config.toml
hidden_size = 640
intermediate_size = 1728
norm_eps = 1e-06
positions = "rope"
rope_theta = 1020.0
rope_fraction = 0.5
extras = ["some layers without attention", "local attention windows", "shifted keys", "gated attention", "exclusive self-attention", "value embeddings", "hashed n-gram embeddings", "a smear gate", "an embedding shortcut", "learned residual scales", "skips across layers", "capped logits"]
init_std_qkv = 0.0267
init_std_o = 0.00668
init_std_down = 0.00406
beta1 = 0.95
decay_fraction = 0.625
max_seq_len = 512
train_tokens = 456200000
Each number is 500 + 40 x the weight over its row's rms, rounded and kept within 0 to 999. Layers, rows and columns count from 0. Numbers have three digits each. The size before them is the row's rms in percent of the matrix's.

# layer 3 attention output (transposed), 640x640, rms 0.0477, rows 405-422, columns 160-239
101:591506543488516506471583501564529524478576519537511474540525545399456456537512567415503423536537441538522589504495502495490446478505453546486553439469503529508405554468579506568479500430553496505437463523490518443529493545511493461443546484
099:528543516484541525479548472466497548515515512504502508482491502446561515493470502483500520450406474515491551406455480519516481550415537486551439480597505522575424529544539529488509506487484504500513595497546511469438525417528504537545477495
099:456520566388486494392528461572505466439551630537497470518510441500403547483498531536569485472454579496524503483547530514497457485437518562495436485512445472430367493535474479533529543482566515544503555489442466490563524547546528505531419476
113:453540415585505520523399613512462467538478488446465481443507481575447617471534462533482623519466505497454427460482511542590511509565521442465521569549519506529530496461493500485500512544500531526548495447511454462474482506449459532574478484
115:493543476501477450489491524475429538510455522490479559546474487451552502461518522503470529466497525416514469547542422487490508483493519478501457585546468487499566526507508487528542503517444526562479434560478566448511571487506478582511594508
104:465526437497498540441496457464511504501504518516486489477464448488492533468526571498473520487407581465465508453474498515561514490489496460537476614510421519466546492487489481516531442447470418554492603498529526541538410454471497510519489513
111:481428506546502450558536528452414535573450411511495541449481488434542490513466494480479461542522416518530523462450464481428493515598513478537594537494542522514651472487563486476503426539464511485444519510523505459465488471492492536443579571
115:498498508468489533464542545522494502529487537537445501488468432502467577455518530516530516578491532534497543459490505554531463453490546488497514490525456482529510503559579495485521496438526554475445606509521449517571508490509548494565456519
115:523527514508504482509494570481478503512537490521495493535499569463474489557546534544433545577530480499524559502517509523503452499494589488485579536568546500518514528563605580494515505500529522487512472542476504451461431557452495527539544553
113:536502423537531479481537525501572474523502537486519532458512566478472556481536533553579528499506444497509486483413505521511576496424469431557452533489514476583514504522518519564473562446492492588540499484547520472528629490500517518485461442
103:510501559490540492429508483501505451444472501519529456494531422482469526531538519436540471420494455487494462422552486480462450495445492488489528458492498502443426515454531498496494477480459502458455504511474484547438503496479545475509487548
105:527492520423518464495516454448488430450525510504501523517468409483440471506478533535482489423461506476510507461525501483416467517407475465525496468485543542529401460464530466472553505509556479457487588486551500541518418517517548502480422499
112:566506458484504485517521479536485458496523491503495546521421463484496497529497494452506496488545455412547489568524509497495572419434461542488450551449452469474518518509475504482521493535577514503444441542457498451502497509508469510460542489
106:474517462469513488475443535473463499537498474482474509421437430549491502518457454530479557529511525529514474499490507484575561537469461456461477495497522513576604407491448449416533520545524512460492599493581500536492493450449519523548507461
108:454478523456538490490474527534482561504472404414488471519504531527544457553480438531475511557521482541472456499507520457503511540572513505514482446448526521496495514543444500444493485525509484489549415507488481520456509475506443527464525474
117:464464408508474496449457550535585550555476509425533472509511519571503499501559529551560539598496501539500445476484483478579525477550456468575450493504529462584580510521505496535550565465537462541529539523528491562538554458556532514565479430
119:507545552556514431541498548538443513473466450500533514574583556558516513432473478442472413477517467467440428487507392476485479505560465505426558440476454494465465498466506580554492494516467466458491442512509499525502592527504490443487526524
093:499552491450532534528581523480418490552492411495443502444495549434567488488435417574475544463463442470468514501485428487453531548508535435515553482486496529467482482549556515416492526531536507528512484510545507461445473503498493451411494541
# layer 3 attention value, 640x640, rms 0.0489, rows 406-422, columns 160-239
105:482581547515596528526516535535483465516573471450548539571431388510467532513545491540449557558521524497520540518411499523406524472560521522456485510452465475474514551534487506497490450451460484510515506580473472502485479454511503517563542548
102:490491459475496485490467452488489470556452495545480430501528529508447408604481453549563519447427512472397447552462572535529580503513575507509446530497520488443512496480464509443501540522559502524572528540434589531513500512468502491456395541
114:490457507428446471502545574470507526497550537479458484497420565487495481518482548467431445497530518521505426494538472417526496539516476534490528596485526430529454503574452516533510488532447506564468446424524624476515445546562463469504517517
113:525400522519505495517484506427478455512456474453538513498512467560530515513472567498500497439386464530514459453491504520453499547576496539481507514474580525406496481472442483485506502539484505566501446547527469512569466454578472523478440527
101:478485466469508517447559575481554414426444509500527511511491470558435522486491570496448496477461535474461468542483511497518603535566494509476540488500574490469482436547437433528494524546511483440497515516535489508556438439474496489468529546
118:388486580487530540537462549500409496496478499423516568507489508504589601477499578514463431514484498521568537485435424446510438468522504565459532527509445491583497514529491510526545505496513495456416486558499460463513431478500466530505520495
111:460439537446512544522450577460483526511511484451483508477450458500539512494515477473473485454489486521520405569484517528508450469595493551487474503516502497518513519551465449505495505489450511529456503431454533516450463575493477455450479522
106:480529545524541483528458496462465550491482500460507551485480589461582511532506544545510516547533470502504491539503476475467399499510556602460515480453478430503528543524430496481405469563469522546483461509430515509480497485571528459516490467
112:541459543507487437520489497453491516486525437459508543559458466454488430578557496536479490571487460505505531458545475476434538474580509510495431584398480460544493465549494616489497572537468424618493529481558534519468527509510443413504447494
103:440562511536522500497426411538506573474539546551443514476509558485515471642478460514519560477455536545455458525486505486487556547558497507514482565471456441521527518538540504485489532533448459454444480516466489534451493510605530486542515507
111:463518492447546561496518547630539518504465478481492476555513533556513495502512414542514524462523497479533499553467516583497523487448547528520458562490569514533503540493559508474530543525484522447522502452462533504517483414487486513451471457
119:548435450544488546437532494495510498429454492504503443505478450509545509507414543495491473450484525517482481475564484520550521502490523504497505464427516544481495485391472483503551537574538493502550519451519505482558509492544471504499470414
103:472499544407487508513525575500446501506513502454446512489448545482496481498431516402511479515577538521522500491465458478564498469544463517522549551467530538490474547528513491542458509517457481502438496444510590492478495486458553463508508509
109:503572506472519402530518478509526515554486464511489498497454586456475494514498558464574513539460557447503587406460468407444477509467484413480481426482407481505477554472513537424500477504530500511487457562500457454495450508495517561565542496
108:541480517456482382472584517445515507488496524415495450488497501451390486461577477485529469493510501472545515513511497424427550500492478443486480567509516525485482529517496510446463508567496505549476489466531560464517491529494460563477490560
115:569505550505463506474485486560448584448529519476461478458532507471528528476473394427514495480519534516542497464617499407512448465463512494540534430604551486514503498498493537505494434421500528500451498532480445467490535505554485496436494513
107:495504500407571592492547562473468459559574510501551571473462546528568594445635517513493513464488469574490481522549535547495463488524488512464517464489547518508475502533511490584561515465477537516529509455553462452508542508525473473575463509